From a checkpoint of a small transformer trained on Wikipedia: MLP 3072 SiLU, 4992 steps.
Each number is 50 + 12 x the weight over its row's rms, rounded and kept within 0 to 99. Layers, rows and columns count from 0. The size before them is the row's rms in percent of the matrix's.

# o: layer 5 attention output (transposed), 768x768, rms 0.0172, rows 608-660, columns 448-511
# v: layer 5 attention value, 768x768, rms 0.033, rows 609-660, columns 448-511
o608 075:62 28 30 46 69 46 53 49 64 47 52 51 57 42 43 49 39 28 40 51 39 51 56 50 45 69 38 33 58 55 52 43 55 54 64 55 48 46 68 55 66 62 41 49 38 39 54 61 35 40 55 72 40 42 45 49 57 66 60 40 45 19 46 77
v609 090:43 56 54 47 49 60 35 44 37 61 32 35 50 48 62 45 68 81 40 75 48 65 45 40 32 47 33 42 66 49 27 53 39 43 60 48 40 76 27 34 63 55 61 59 46 66 54 40 45 48 46 37 62 56 29 53 45 59 22 33 31 35 66 53
o609 087:50 35 48 47 45 48 33 55 59 54 64 43 41 47 46 37 44 32 57 22 52 43 50 40 44 40 80 34 46 63 50 60 37 63 51 37 67 65 71 34 59 48 57 47 61 58 50 43 52 45 28 60 32 35 61 39 54 41 89 52 45 65 56 37
v610 089:54 54 38 54 44 44 51 53 24 49 58 34 46 46 63 67 36 51 47 61 29 32 35 61 57 45 58 48 27 57 25 43 59 50 65 57 52 13 53 20 43 52 38 38 57 32 38 33 74 40 73 62 43 49 41 46 39 61 46 45 35 60 45 62
o610 083:49 60 61 75 53 41 74 44 56 65 44 64 70 36 42 35 50 26 51 44 49 61 57 38 31 41 48 54 72 52 64 49 54 43 45 50 77 66 55 64 56 34 45 57 42 47 47 60 46 45 40 43 58 78 43 61 49 43 55 53 36 47 58 50
v611 082:40 61 37 60 43 53 53 42 69 64 38 72 56 37 34 58 56 57 44 67 67 48 53 49 36 68 57 62 62 64 41 43 24 65 57 48 49 25 64 46 43 49 49 64 50 44 64 52 47 32 54 41 50 38 35 47 41 33 33 45 44 36 65 71
o611 075:47 57 42 53 48 42 51 45 40 36 69 46 51 46 40 26 42 42 55 54 38 51 47 34 61 32 49 46 42 33 61 47 57 40 55 59 46 40 60 57 41 56 48 44 66 63 50 63 25 63 49 55 45 39 56 35 61 59 71 41 47 53 49 46
v612 084:37 53 57 48 48 52 52 63 24 52 32 76 48 43 45 39 46 49 73 41 47 39 60 50 56 63 33 52 53 55 28 32 51 56 56 62 64 31 49 47 60 63 49 47 50 36 69 63 42 42 52 60 80 47 46 51 56 48 50 44 50 54 44 59
o612 080:61 43 44 59 45 57 59 64 48 27 50 35 34 39 48 53 64 50 62 39 51 60 60 34 52 38 50 32 52 50 43 53 57 29 54 50 64 48 53 35 62 64 44 53 49 58 48 38 37 62 53 62 42 54 36 51 65 47 37 43 55 24 64 44
v613 086:53 47 26 61 38 42 62 53 20 59 44 77 49 52 45 42 57 40 40 52 60 36 43 53 39 29 36 43 54 52 57 56 60 52 46 64 62 48 57 57 56 60 56 49 46 51 57 75 54 56 65 30 28 38 28 46 66 42 55 63 44 58 47 28
o613 080:42 60 56 46 66 54 33 47 46 55 62 45 25 52 36 58 57 64 46 48 19 58 45 58 56 41 71 48 48 71 23 40 44 49 54 42 75 59 36 34 58 47 47 46 51 51 43 25 35 41 69 54 52 58 54 54 64 54 36 49 48 49 53 45
v614 082:39 52 35 33 43 57 80 46 28 34 56 53 55 49 55 57 50 39 44 50 47 59 46 45 35 36 45 30 46 41 80 53 35 59 47 47 55 71 61 59 42 55 58 48 47 60 30 38 57 42 67 44 41 72 56 62 26 71 53 40 55 69 49 53
o614 076:59 51 44 56 66 37 71 47 70 72 50 34 72 59 49 40 61 48 49 59 50 45 56 56 47 54 45 82 46 55 54 55 47 65 37 65 41 52 53 49 44 51 63 52 59 46 51 46 52 62 49 43 41 53 46 24 27 36 46 67 65 48 43 50
v615 091:41 39 56 48 47 41 53 48 28 51 54 63 54 46 62 69 36 75 61 48 71 45 65 63 32 34 72 35 64 34 34 54 59 31 53 54 52 53 55 59 30 46 48 59 41 38 58 57 46 71 35 50 61 55 39 55 55 54 72 57 47 54 50 55
o615 088:71 62 55 59 62 54 57 46 46 47 32 45 69 48 39 45 49 51 44 67 23 56 49 44 57 35 37 58 60 65 53 43 47 35 34 59 42 66 53 56 57 59 48 50 58 40 49 38 58 55 55 40 68 46 61 54 49 58 26 41 62 60 55 45
v616 087:46 42 54 46 57 47 09 47 53 32 35 36 42 63 34 72 45 62 48 62 72 55 53 32 75 64 71 33 49 72 37 46 44 55 41 44 49 49 64 32 50 56 54 47 61 65 80 12 46 57 45 49 62 58 60 55 39 29 46 60 37 48 67 45
o616 081:52 48 46 57 50 49 40 55 61 69 57 66 60 55 44 47 68 38 55 33 48 42 49 60 46 26 40 42 53 47 39 60 58 36 56 50 25 72 39 50 56 74 37 42 63 48 31 52 66 60 35 37 52 36 39 47 57 61 70 60 59 43 50 44
v617 085:60 32 60 56 57 58 57 58 54 56 77 37 48 49 54 45 63 42 49 39 51 44 52 56 41 42 56 54 32 49 26 63 64 77 58 33 51 56 45 54 69 45 45 37 35 50 59 42 46 45 47 37 59 40 69 24 49 43 62 35 60 51 73 34
o617 077:34 48 42 36 34 48 47 34 45 44 46 37 50 36 54 53 52 50 58 57 49 45 43 41 52 35 34 33 60 64 58 59 44 36 55 65 55 69 59 33 55 67 42 77 54 65 43 35 48 47 44 33 36 38 45 63 68 36 54 47 40 36 54 64
v618 086:50 36 48 62 64 36 43 45 44 49 59 36 52 37 37 46 52 30 41 41 45 44 52 40 51 61 61 34 62 33 71 47 37 58 42 55 53 28 55 70 31 48 39 68 46 40 42 63 52 61 45 55 22 44 68 18 61 27 62 76 44 52 53 53
o618 083:22 50 39 33 42 39 57 43 37 51 40 56 43 39 63 42 48 65 50 63 61 49 43 70 55 54 29 72 27 39 72 47 46 45 41 42 33 43 47 58 42 23 59 59 55 31 32 59 66 50 58 43 31 59 31 59 34 46 57 30 53 48 44 50
v619 090:63 47 33 50 50 20 61 48 47 56 46 39 54 51 59 48 59 53 50 44 48 16 54 43 60 56 49 34 67 58 57 34 42 39 49 38 52 64 53 64 44 70 53 58 36 47 57 41 47 49 43 83 49 52 49 48 65 60 40 57 32 22 61 68
o619 086:30 53 35 52 58 61 41 57 41 39 57 38 69 56 38 46 60 66 46 66 38 57 40 68 60 53 41 68 45 68 64 86 52 49 50 45 56 57 47 40 60 34 22 49 43 38 44 45 53 46 57 30 35 35 65 56 48 32 66 49 48 31 62 54
v620 090:41 38 65 48 64 54 30 37 36 46 41 65 64 26 37 39 57 41 55 30 30 55 42 46 55 53 50 45 66 42 47 43 33 28 53 54 61 59 51 34 42 41 52 52 64 57 36 56 39 43 31 49 41 46 42 61 64 68 56 43 48 36 61 54
o620 088:63 49 49 34 69 70 47 55 64 21 50 29 35 67 45 47 60 62 37 30 61 49 54 43 47 45 73 63 39 62 44 57 28 40 49 56 54 49 51 54 53 64 57 37 33 38 44 39 54 49 41 70 42 55 57 59 48 61 58 75 32 74 29 52
v621 090:67 58 54 38 42 48 50 57 45 34 50 32 35 46 50 69 55 55 53 56 27 42 67 55 76 35 45 27 61 52 55 47 54 51 48 56 55 36 45 55 53 66 56 52 47 34 54 48 41 15 26 54 36 42 57 61 46 38 42 62 48 48 44 50
o621 086:31 17 52 51 45 54 58 29 35 53 42 42 48 45 34 39 54 49 32 48 53 55 38 62 43 63 43 54 37 54 66 59 54 41 48 33 36 61 56 57 40 35 41 45 45 43 47 45 51 71 50 35 25 54 49 61 39 45 45 53 64 71 60 54
v622 088:45 39 52 64 51 71 64 51 60 43 53 52 58 45 62 59 57 53 43 35 60 53 32 44 45 52 59 53 53 63 45 38 51 52 64 45 60 65 51 51 47 63 43 36 29 55 46 50 52 51 63 72 57 65 59 56 45 59 55 36 44 58 56 46
o622 086:72 52 52 52 61 73 32 69 67 45 45 38 46 62 48 33 48 34 75 57 40 49 57 63 49 47 58 50 70 61 65 63 51 58 41 65 78 51 65 50 71 54 49 54 45 72 58 41 53 52 27 57 50 51 59 50 55 45 65 62 59 50 44 45
v623 088:45 57 37 27 37 84 47 35 34 36 57 47 46 72 55 34 57 33 57 52 49 58 58 42 57 49 49 63 27 35 38 46 64 38 46 46 74 53 44 53 40 30 55 26 55 35 52 41 61 47 38 59 56 31 47 75 43 53 61 85 71 53 38 51
o623 082:38 54 32 57 45 44 37 69 51 38 67 55 72 22 53 56 60 51 45 36 53 37 58 51 52 56 71 53 60 58 45 57 37 46 42 55 44 40 58 45 46 60 44 70 51 51 57 74 25 42 63 51 67 49 60 58 55 62 29 27 33 45 60 64
v624 086:47 56 44 67 52 34 58 60 59 65 53 53 23 63 59 32 68 50 25 45 58 59 45 31 59 51 75 36 50 44 71 52 55 58 48 41 57 60 49 66 55 52 43 46 40 35 66 61 53 37 67 40 61 44 48 37 62 47 53 53 48 46 51 58
o624 087:49 43 36 40 48 43 59 52 22 34 52 34 44 30 57 60 26 59 58 66 44 36 40 63 58 60 34 53 45 51 58 55 60 45 50 47 28 51 39 44 26 37 44 45 53 38 36 45 62 50 67 65 43 48 38 71 53 44 42 32 41 36 48 52
v625 088:28 73 50 54 57 55 53 54 35 48 61 69 45 61 50 43 41 64 72 28 58 47 54 64 48 57 68 64 14 43 34 31 15 50 67 65 45 66 50 46 37 55 40 49 47 66 17 39 55 57 53 28 61 50 40 66 49 55 36 50 68 39 72 42
o625 086:79 53 45 64 52 68 48 55 72 51 52 14 60 36 54 57 66 64 68 69 56 50 58 53 71 32 51 28 74 83 50 55 47 56 47 44 70 68 38 52 66 48 64 65 42 70 68 39 57 57 51 61 47 43 42 61 61 45 43 61 52 49 38 62
v626 087:35 46 65 68 42 46 31 30 40 47 47 32 37 41 58 60 46 47 59 56 51 49 65 50 48 60 49 40 50 30 46 49 37 50 47 57 44 44 59 42 27 46 53 41 45 52 44 65 46 52 58 47 60 47 36 56 47 58 69 67 57 35 47 24
o626 082:36 30 39 54 27 33 53 72 56 64 55 37 44 58 47 48 42 58 45 48 53 59 27 50 61 49 57 70 46 51 49 31 49 28 69 65 62 55 50 50 62 25 39 55 55 35 79 34 41 56 66 65 53 43 40 44 55 46 39 48 43 70 45 71
v627 086:47 29 41 59 49 68 50 57 73 55 52 48 49 30 66 54 60 63 50 43 44 63 58 40 53 50 29 52 65 59 56 49 53 59 69 43 48 40 51 37 58 68 51 60 50 39 57 60 44 45 28 49 57 33 61 45 61 39 54 47 65 38 56 40
o627 083:61 58 48 33 64 71 56 39 51 43 54 30 34 56 50 43 38 51 49 29 53 61 35 20 29 48 60 49 51 45 59 49 59 43 52 54 53 56 79 44 66 48 49 25 51 44 34 36 72 51 55 73 56 66 51 57 56 72 50 48 54 38 52 42
v628 084:40 63 54 40 57 43 57 41 45 47 42 77 45 47 48 47 53 43 39 43 55 43 61 58 55 53 53 13 62 56 43 32 65 42 58 48 45 35 64 34 51 72 61 50 45 63 37 58 49 72 45 44 71 44 35 25 48 46 54 74 34 44 60 24
o628 081:47 51 63 39 46 53 31 53 64 55 61 51 52 37 19 56 46 53 58 53 55 54 32 58 57 53 57 36 43 59 38 79 30 33 55 54 67 66 43 38 56 62 46 44 54 42 59 25 51 52 48 45 35 29 48 60 56 69 46 49 51 55 49 76
v629 089:72 56 36 25 62 54 51 56 58 53 43 53 62 62 34 33 41 48 27 60 86 61 60 48 54 61 37 49 41 41 71 30 54 53 44 71 44 56 43 35 61 38 72 45 61 24 52 39 52 61 39 40 31 27 75 37 42 45 52 52 45 43 44 44
o629 085:22 62 59 54 63 47 48 36 38 39 63 46 38 43 52 58 40 79 50 54 54 46 58 58 47 47 68 59 26 34 32 59 37 45 51 57 26 50 46 64 41 42 43 56 46 54 45 55 53 43 53 49 58 36 66 43 43 72 43 37 44 64 40 45
v630 087:40 48 49 49 32 59 82 59 46 31 26 29 35 48 53 37 65 43 48 72 51 38 50 33 52 56 44 50 58 77 26 48 67 50 65 47 45 60 51 41 52 60 50 40 39 42 53 53 62 35 46 61 56 50 37 38 61 48 37 44 56 56 51 48
o630 083:76 53 33 31 55 43 47 62 61 45 60 40 26 44 64 43 67 54 64 52 21 42 50 53 55 55 34 35 50 59 32 46 53 47 54 42 86 51 52 62 75 61 54 44 47 55 58 27 55 53 65 42 52 46 49 69 59 49 55 61 44 26 44 51
v631 087:60 57 32 83 43 54 40 54 75 46 58 47 59 65 61 28 45 52 39 57 82 34 31 59 53 50 46 52 47 53 63 40 57 56 56 38 57 40 62 21 48 45 50 62 60 48 14 53 65 39 46 52 57 43 55 55 20 52 58 66 47 52 45 27
o631 082:46 48 45 24 70 53 48 48 54 58 54 53 34 79 57 54 43 55 47 53 41 53 54 60 51 44 36 55 59 57 65 38 51 53 30 43 48 51 56 57 47 32 55 36 35 62 61 49 67 51 57 34 47 54 46 47 53 44 29 37 41 47 45 61
v632 085:26 41 37 46 53 37 37 41 58 58 56 62 45 58 31 52 29 50 52 44 26 48 58 47 52 65 31 77 49 34 69 48 36 56 42 38 48 39 60 67 53 33 65 35 46 24 60 40 53 54 49 36 52 27 60 44 42 65 49 64 64 63 61 53
o632 082:47 36 63 61 16 61 65 38 38 63 49 37 55 36 59 59 51 47 23 61 48 42 28 63 56 46 55 48 27 42 39 44 54 54 55 51 38 55 46 47 47 48 41 47 58 29 43 59 51 39 67 35 45 53 41 61 57 59 45 34 19 71 52 57
v633 091:61 29 54 58 63 48 56 62 60 37 52 53 42 79 44 49 62 58 39 44 64 47 68 40 50 58 42 69 56 52 48 40 43 56 57 46 20 68 52 39 69 59 38 40 33 38 75 62 59 36 35 68 67 51 31 28 40 53 36 51 33 32 78 45
o633 086:55 50 69 31 38 41 37 56 58 71 48 55 55 48 56 54 54 67 53 52 57 72 24 66 59 49 41 56 34 48 61 48 74 51 40 40 46 42 61 57 36 61 57 44 67 56 49 51 52 57 54 35 39 27 42 63 56 39 87 29 45 47 56 44
v634 092:55 40 53 40 30 45 61 55 54 58 75 50 45 35 75 57 39 51 56 47 31 36 55 39 29 51 60 44 45 49 58 58 60 48 44 54 47 35 42 59 31 57 39 56 57 49 33 56 57 45 68 60 52 38 44 43 57 49 42 42 58 47 47 46
o634 088:49 52 64 58 51 50 81 36 10 40 43 66 62 55 42 58 44 38 46 61 30 63 32 41 38 52 38 61 44 45 47 46 56 41 54 46 54 61 42 47 46 51 72 28 56 39 66 46 44 41 51 43 65 66 47 46 69 59 25 51 56 45 71 54
v635 090:59 52 47 66 55 43 64 61 49 47 58 38 53 60 37 53 47 32 33 51 59 66 53 34 43 45 48 44 55 25 56 47 46 49 48 48 43 44 51 53 63 44 67 28 26 37 49 42 77 40 51 30 57 55 73 43 43 43 53 43 43 51 56 38
o635 088:55 34 45 54 59 40 29 44 40 48 57 53 38 51 59 51 62 45 50 45 31 52 43 67 38 60 41 57 48 72 44 58 52 59 49 50 43 52 62 46 43 44 50 47 60 52 34 46 39 50 54 38 47 48 37 58 43 48 40 50 70 45 41 49
v636 086:42 49 46 36 40 50 38 46 37 48 63 89 49 39 64 43 42 53 55 49 35 55 58 34 55 50 45 52 43 40 46 49 60 44 57 53 57 67 37 73 61 37 39 51 52 59 60 44 55 29 47 51 58 52 46 31 56 54 51 37 49 58 58 48
o636 080:66 70 45 44 55 59 37 59 46 23 53 24 46 36 45 60 69 50 34 47 62 53 56 39 48 33 51 30 58 81 48 56 43 50 36 56 72 60 78 39 32 77 55 51 38 37 58 61 62 53 60 59 52 53 51 66 50 49 59 62 27 46 37 53
v637 089:49 45 47 63 45 42 41 62 55 60 46 69 41 54 57 54 72 55 47 59 60 48 65 39 48 46 51 46 62 62 73 50 40 69 48 35 52 65 73 72 54 81 51 35 48 48 50 28 50 66 61 50 53 47 45 70 56 57 43 63 66 48 65 52
o637 081:69 65 39 25 40 57 35 60 36 32 48 45 36 57 39 48 60 43 44 61 40 39 46 59 62 29 46 46 56 40 37 71 59 59 49 47 38 58 66 41 48 46 45 38 67 57 51 56 36 32 34 66 50 38 66 47 54 33 60 43 53 47 63 28
v638 083:76 47 50 53 58 47 23 48 34 45 58 35 45 61 56 52 21 50 47 52 47 50 50 47 31 60 56 39 34 30 49 50 62 53 44 46 49 47 50 70 40 57 35 52 40 86 55 51 69 47 49 52 27 57 59 59 47 46 69 86 44 38 47 33
o638 080:32 42 50 55 44 51 56 46 39 55 44 67 61 48 64 37 50 53 38 56 47 53 55 41 46 59 56 64 57 42 70 59 49 68 48 36 31 55 47 53 34 34 63 52 57 52 48 74 51 64 53 53 38 60 50 36 36 42 29 38 58 89 44 50
v639 085:55 55 49 58 46 46 42 56 51 61 53 15 41 48 50 52 55 50 55 63 79 42 44 46 42 45 66 61 39 38 41 55 51 32 74 41 56 52 57 37 56 55 53 68 58 33 53 60 47 32 49 60 43 45 45 57 42 51 46 58 28 50 53 46
o639 079:65 47 52 64 58 51 43 40 39 36 58 83 69 37 57 41 60 21 52 54 38 56 52 50 42 38 31 34 70 67 54 56 61 54 52 53 48 42 46 34 42 76 47 42 27 58 49 51 69 60 50 57 48 34 50 50 60 36 47 43 69 28 55 50
v640 091:47 41 59 15 53 52 58 61 56 58 51 55 46 80 63 48 65 53 43 31 69 37 35 40 54 50 58 38 40 44 67 51 60 41 37 54 31 51 43 43 52 38 42 45 51 88 47 38 78 27 63 49 59 59 55 59 48 39 51 27 59 58 36 53
o640 080:78 26 51 72 61 40 36 74 51 56 58 58 50 53 47 63 43 50 47 48 59 40 46 60 50 37 38 68 69 64 36 63 52 35 60 66 40 65 59 43 50 60 46 20 43 30 38 50 39 53 53 56 55 60 48 68 55 72 55 52 53 39 50 49
v641 086:51 64 46 50 53 67 51 69 70 43 50 23 23 39 33 57 56 51 45 37 56 56 45 48 36 37 48 54 45 64 37 59 57 63 64 47 60 60 49 59 42 64 56 50 66 50 50 63 43 33 42 49 51 33 49 49 49 44 47 56 35 43 42 43
o641 079:40 44 51 44 53 47 51 40 50 58 77 72 42 46 56 44 51 38 55 43 38 44 41 56 27 60 51 53 63 61 67 48 55 56 46 49 59 46 54 41 57 32 58 76 46 88 53 35 59 63 52 54 61 57 40 38 49 27 35 26 67 41 76 39
v642 088:77 55 55 44 59 48 49 65 78 53 45 49 69 41 63 41 19 55 38 55 71 38 56 38 47 71 49 41 34 62 58 47 59 43 46 61 66 58 49 44 39 41 67 56 48 57 58 45 75 47 50 63 65 62 62 58 36 42 56 26 44 62 65 49
o642 082:57 62 55 44 55 41 28 81 48 27 52 59 56 58 54 56 54 60 59 66 51 61 56 48 49 43 56 64 39 38 48 54 50 56 35 60 44 37 56 59 32 47 69 67 34 50 49 74 52 36 25 47 52 37 54 31 44 46 61 62 46 48 44 41
v643 087:40 52 44 44 43 45 63 40 56 58 45 36 45 71 51 41 55 43 67 46 25 52 32 51 51 45 57 68 60 28 39 64 36 47 76 39 26 69 58 66 28 51 52 56 39 63 57 36 44 51 39 44 63 55 55 67 39 59 63 35 56 54 44 47
o643 088:61 36 35 37 35 49 67 51 44 62 50 39 43 31 54 51 56 49 60 51 42 60 46 52 42 70 44 51 65 57 52 38 53 63 55 45 60 54 45 50 57 40 44 59 65 71 39 31 42 63 42 44 39 73 43 66 45 52 24 55 55 40 61 71
v644 086:50 45 33 25 61 46 55 25 62 54 69 51 47 46 36 50 49 45 39 32 45 49 41 60 45 58 44 39 35 52 68 56 41 63 59 43 34 52 74 41 50 50 43 61 47 46 46 50 79 38 39 66 49 58 23 46 26 68 54 54 41 51 44 36
o644 082:28 54 58 46 49 34 82 48 52 35 24 56 58 59 62 38 29 63 56 67 79 47 48 40 34 44 47 69 61 29 59 40 59 53 41 55 29 33 27 67 41 43 60 47 56 60 63 73 34 50 30 48 56 54 67 25 40 44 36 44 78 64 52 63
v645 087:32 46 37 70 29 41 25 49 50 53 43 50 52 26 28 46 48 35 55 67 62 64 71 67 62 56 55 52 54 46 27 57 46 64 49 62 80 35 46 13 56 36 61 59 67 45 28 46 51 40 54 38 51 34 44 62 46 57 48 38 40 80 53 48
o645 084:51 55 64 49 56 43 64 33 45 67 53 48 27 52 72 49 62 43 45 34 47 44 62 44 27 44 42 38 72 46 74 46 55 44 32 30 40 49 69 65 59 54 48 60 35 36 41 44 37 54 41 52 60 66 32 54 46 40 29 46 61 38 64 37
v646 085:59 64 53 48 51 37 42 42 40 54 42 46 32 51 64 42 68 47 45 58 52 42 40 49 49 47 47 45 46 37 63 63 32 40 62 48 67 40 62 48 28 70 55 24 49 61 24 53 35 48 44 54 36 55 46 76 33 62 61 40 34 46 39 28
o646 081:35 49 55 41 80 48 74 53 37 45 60 68 75 42 38 41 35 24 42 57 43 54 57 47 11 43 60 53 52 49 22 39 45 39 46 62 42 43 54 46 59 20 45 49 47 58 73 37 54 61 41 52 61 69 54 29 54 51 34 50 60 64 41 58
v647 087:35 42 25 52 55 44 36 53 67 64 37 71 51 52 32 44 39 61 64 59 49 36 65 50 47 53 59 65 77 50 53 58 74 51 52 49 49 34 57 28 60 35 46 64 45 62 58 55 39 59 56 39 51 39 62 50 51 38 43 36 52 40 44 32
o647 081:42 58 49 51 48 53 48 56 28 56 57 44 31 46 36 55 43 53 22 41 66 51 50 31 59 47 47 36 43 65 42 23 63 55 55 41 40 21 48 46 66 58 70 27 66 13 55 45 55 46 79 51 49 66 44 52 57 48 43 52 59 33 62 42
v648 086:50 54 44 44 43 50 49 42 34 47 36 65 45 42 55 29 73 57 78 55 51 48 57 64 38 33 61 53 33 58 22 35 67 56 49 54 60 41 50 46 47 68 43 53 67 56 68 55 42 45 36 29 66 49 52 43 38 41 38 44 37 41 57 48
o648 080:47 51 63 46 74 39 53 43 60 30 48 18 62 38 41 59 43 43 47 43 45 53 45 53 53 59 72 34 51 69 58 48 41 40 53 55 51 51 70 77 52 61 69 22 30 42 51 51 46 46 34 60 50 50 33 64 68 72 67 81 36 57 52 49
v649 083:69 48 48 42 49 62 82 38 28 44 39 49 40 42 60 66 64 62 54 56 32 57 67 36 59 35 51 25 42 54 58 43 49 43 37 44 32 67 43 50 57 49 56 41 48 49 74 35 45 32 69 47 40 42 46 52 65 49 35 26 61 27 82 45
o649 081:36 63 55 43 48 64 44 42 57 67 52 30 36 44 61 41 33 37 70 44 35 47 40 41 50 60 33 58 49 73 52 49 60 67 48 56 50 52 49 56 46 60 51 45 49 56 52 31 40 63 40 42 48 59 54 61 47 39 59 63 62 59 48 48
v650 088:58 37 44 44 50 49 27 72 75 58 51 19 52 50 35 54 41 39 36 64 66 46 61 50 71 65 48 52 60 80 58 52 55 36 48 46 34 70 47 62 37 60 45 56 51 35 54 44 41 45 38 41 32 64 71 52 71 41 35 58 53 49 50 52
o650 086:63 30 47 53 58 55 20 51 53 40 64 51 39 69 60 55 49 55 46 47 62 45 48 58 50 56 51 49 48 45 59 59 39 54 50 50 56 41 49 34 82 52 53 31 47 53 61 36 58 45 35 48 52 35 36 41 31 50 49 46 42 51 30 34
v651 086:44 68 63 61 53 60 22 57 70 52 39 47 50 58 58 50 43 46 65 68 52 67 80 58 64 56 19 50 49 32 50 60 46 71 39 61 68 48 49 51 42 73 47 55 35 39 34 59 51 49 40 40 33 55 57 37 51 49 38 64 54 43 56 51
o651 085:49 42 54 44 63 42 49 64 65 34 55 56 54 49 41 39 51 31 41 43 57 46 62 59 40 47 74 47 74 49 39 55 45 51 49 48 47 55 52 48 54 50 56 39 53 62 42 60 48 48 49 41 56 40 61 37 54 31 69 67 42 56 32 42
v652 084:54 55 55 31 39 62 85 34 40 60 45 52 45 58 34 55 43 49 52 36 28 45 42 66 41 37 63 54 40 43 58 36 36 55 34 44 43 38 50 76 55 73 43 64 48 62 56 51 43 50 53 48 54 59 59 50 51 52 38 65 45 76 62 54
o652 082:67 53 47 67 52 39 54 30 42 36 52 43 67 38 50 64 72 50 70 66 35 49 44 59 56 53 37 40 47 56 40 55 76 48 66 59 48 66 54 39 48 60 40 58 55 40 37 33 44 75 56 40 45 28 55 50 68 42 44 38 61 13 55 61
v653 087:53 63 53 47 50 31 39 53 47 52 43 30 48 64 70 44 15 41 43 66 49 48 61 54 58 42 52 46 32 43 47 59 45 52 59 64 57 52 44 34 37 43 59 57 51 30 51 60 46 61 45 75 52 40 39 28 47 32 64 50 69 49 62 70
o653 086:54 51 54 37 45 58 57 40 55 46 71 59 29 48 57 44 66 56 51 53 37 63 27 51 55 63 55 51 40 33 70 53 41 35 18 36 51 52 54 48 28 43 63 76 45 42 59 47 54 38 45 42 33 53 46 71 44 44 51 43 36 58 43 38
v654 086:37 52 42 51 46 56 45 51 42 50 49 49 46 41 56 65 42 53 67 56 43 48 52 48 71 50 59 66 60 41 45 70 51 54 39 47 51 50 43 52 64 58 50 39 52 30 57 70 40 41 55 52 49 50 54 41 59 26 45 56 57 55 65 54
o654 080:61 55 59 50 59 66 57 55 45 39 43 49 39 59 39 50 66 42 51 60 48 51 42 53 51 48 51 25 45 67 26 61 45 44 58 63 50 75 50 52 62 47 34 53 56 70 37 39 42 71 66 50 75 55 49 50 62 59 49 48 51 40 50 61
v655 087:50 62 39 66 57 61 34 61 39 42 47 61 69 53 41 70 44 42 51 56 43 34 53 68 40 49 36 51 39 47 57 41 30 50 39 75 62 51 62 36 58 41 62 37 43 55 41 63 54 55 43 78 74 44 43 53 68 40 55 42 60 41 45 61
o655 078:52 43 37 26 62 52 37 64 53 45 50 46 47 54 67 43 56 63 39 64 59 80 57 63 51 50 64 80 67 44 54 63 48 47 47 48 24 43 51 54 51 52 48 52 49 42 43 52 55 37 55 45 42 39 51 52 25 50 39 48 41 56 31 65
v656 088:45 34 49 74 65 44 63 59 56 33 38 42 57 44 64 46 69 26 42 35 44 44 60 43 64 45 33 49 44 62 43 71 45 45 56 67 52 73 43 44 39 71 53 53 61 44 54 45 63 42 39 57 60 55 49 45 53 49 53 40 59 39 56 56
o656 084:63 69 33 37 46 53 24 62 65 53 66 32 26 48 48 41 50 61 56 42 62 49 57 62 61 52 59 42 45 44 58 54 50 53 53 41 67 47 58 43 72 49 52 48 51 59 55 39 42 44 46 40 35 35 49 57 44 53 83 53 37 25 51 43
v657 087:68 33 40 54 37 27 65 49 33 71 71 45 48 53 52 82 48 48 51 37 49 30 62 51 65 72 33 47 51 64 31 47 61 79 59 80 25 45 58 48 57 52 43 59 33 54 92 60 41 57 38 69 35 36 54 37 42 37 47 65 51 41 52 46
o657 082:40 64 46 52 59 55 36 37 56 50 64 46 49 58 46 39 61 30 49 53 53 33 42 48 56 42 30 43 38 61 47 65 36 49 53 05 46 61 43 43 73 64 39 71 68 58 19 31 64 54 61 21 48 52 53 58 62 66 47 26 60 64 47 32
v658 087:54 64 46 58 54 63 35 43 64 48 68 65 42 55 51 34 47 41 37 42 55 39 47 55 51 53 50 43 66 80 44 54 48 58 46 59 46 70 63 74 40 62 54 63 55 65 40 55 73 69 45 59 13 45 79 39 69 56 29 26 43 54 41 52
o658 080:44 40 39 50 50 30 58 53 41 44 54 65 48 43 52 44 34 37 55 35 70 50 59 55 31 48 35 46 55 48 49 55 27 48 54 56 62 35 57 36 53 40 60 43 48 70 73 58 51 38 47 24 71 60 54 38 44 63 57 73 45 60 33 45
v659 085:44 61 51 58 38 52 47 44 51 53 53 44 38 64 53 53 35 39 53 44 52 49 59 49 54 34 62 49 64 20 59 48 39 56 54 46 60 52 35 55 67 55 53 53 54 69 42 33 29 46 70 31 57 52 63 74 65 50 44 37 20 61 54 45
o659 080:63 55 57 50 31 47 55 48 37 51 47 47 46 39 49 58 51 54 68 41 51 36 54 49 32 53 50 48 61 61 37 43 74 52 46 47 61 73 38 45 54 49 53 50 56 47 37 37 39 81 47 45 44 56 48 48 61 42 21 55 61 42 69 55
v660 082:40 45 44 41 31 68 51 53 46 59 33 63 29 45 52 49 50 58 49 53 40 38 49 42 62 52 34 64 57 55 33 43 56 50 54 48 61 58 56 55 70 51 42 41 46 63 40 48 44 81 56 31 82 76 67 66 43 53 41 60 72 47 71 54
o660 078:47 56 56 56 63 53 54 43 65 29 65 23 61 40 50 55 50 40 49 40 65 51 43 53 61 49 59 48 46 45 49 63 47 47 55 62 48 29 46 57 47 67 64 45 40 78 60 47 45 65 51 70 58 39 49 19 52 65 58 68 55 46 33 30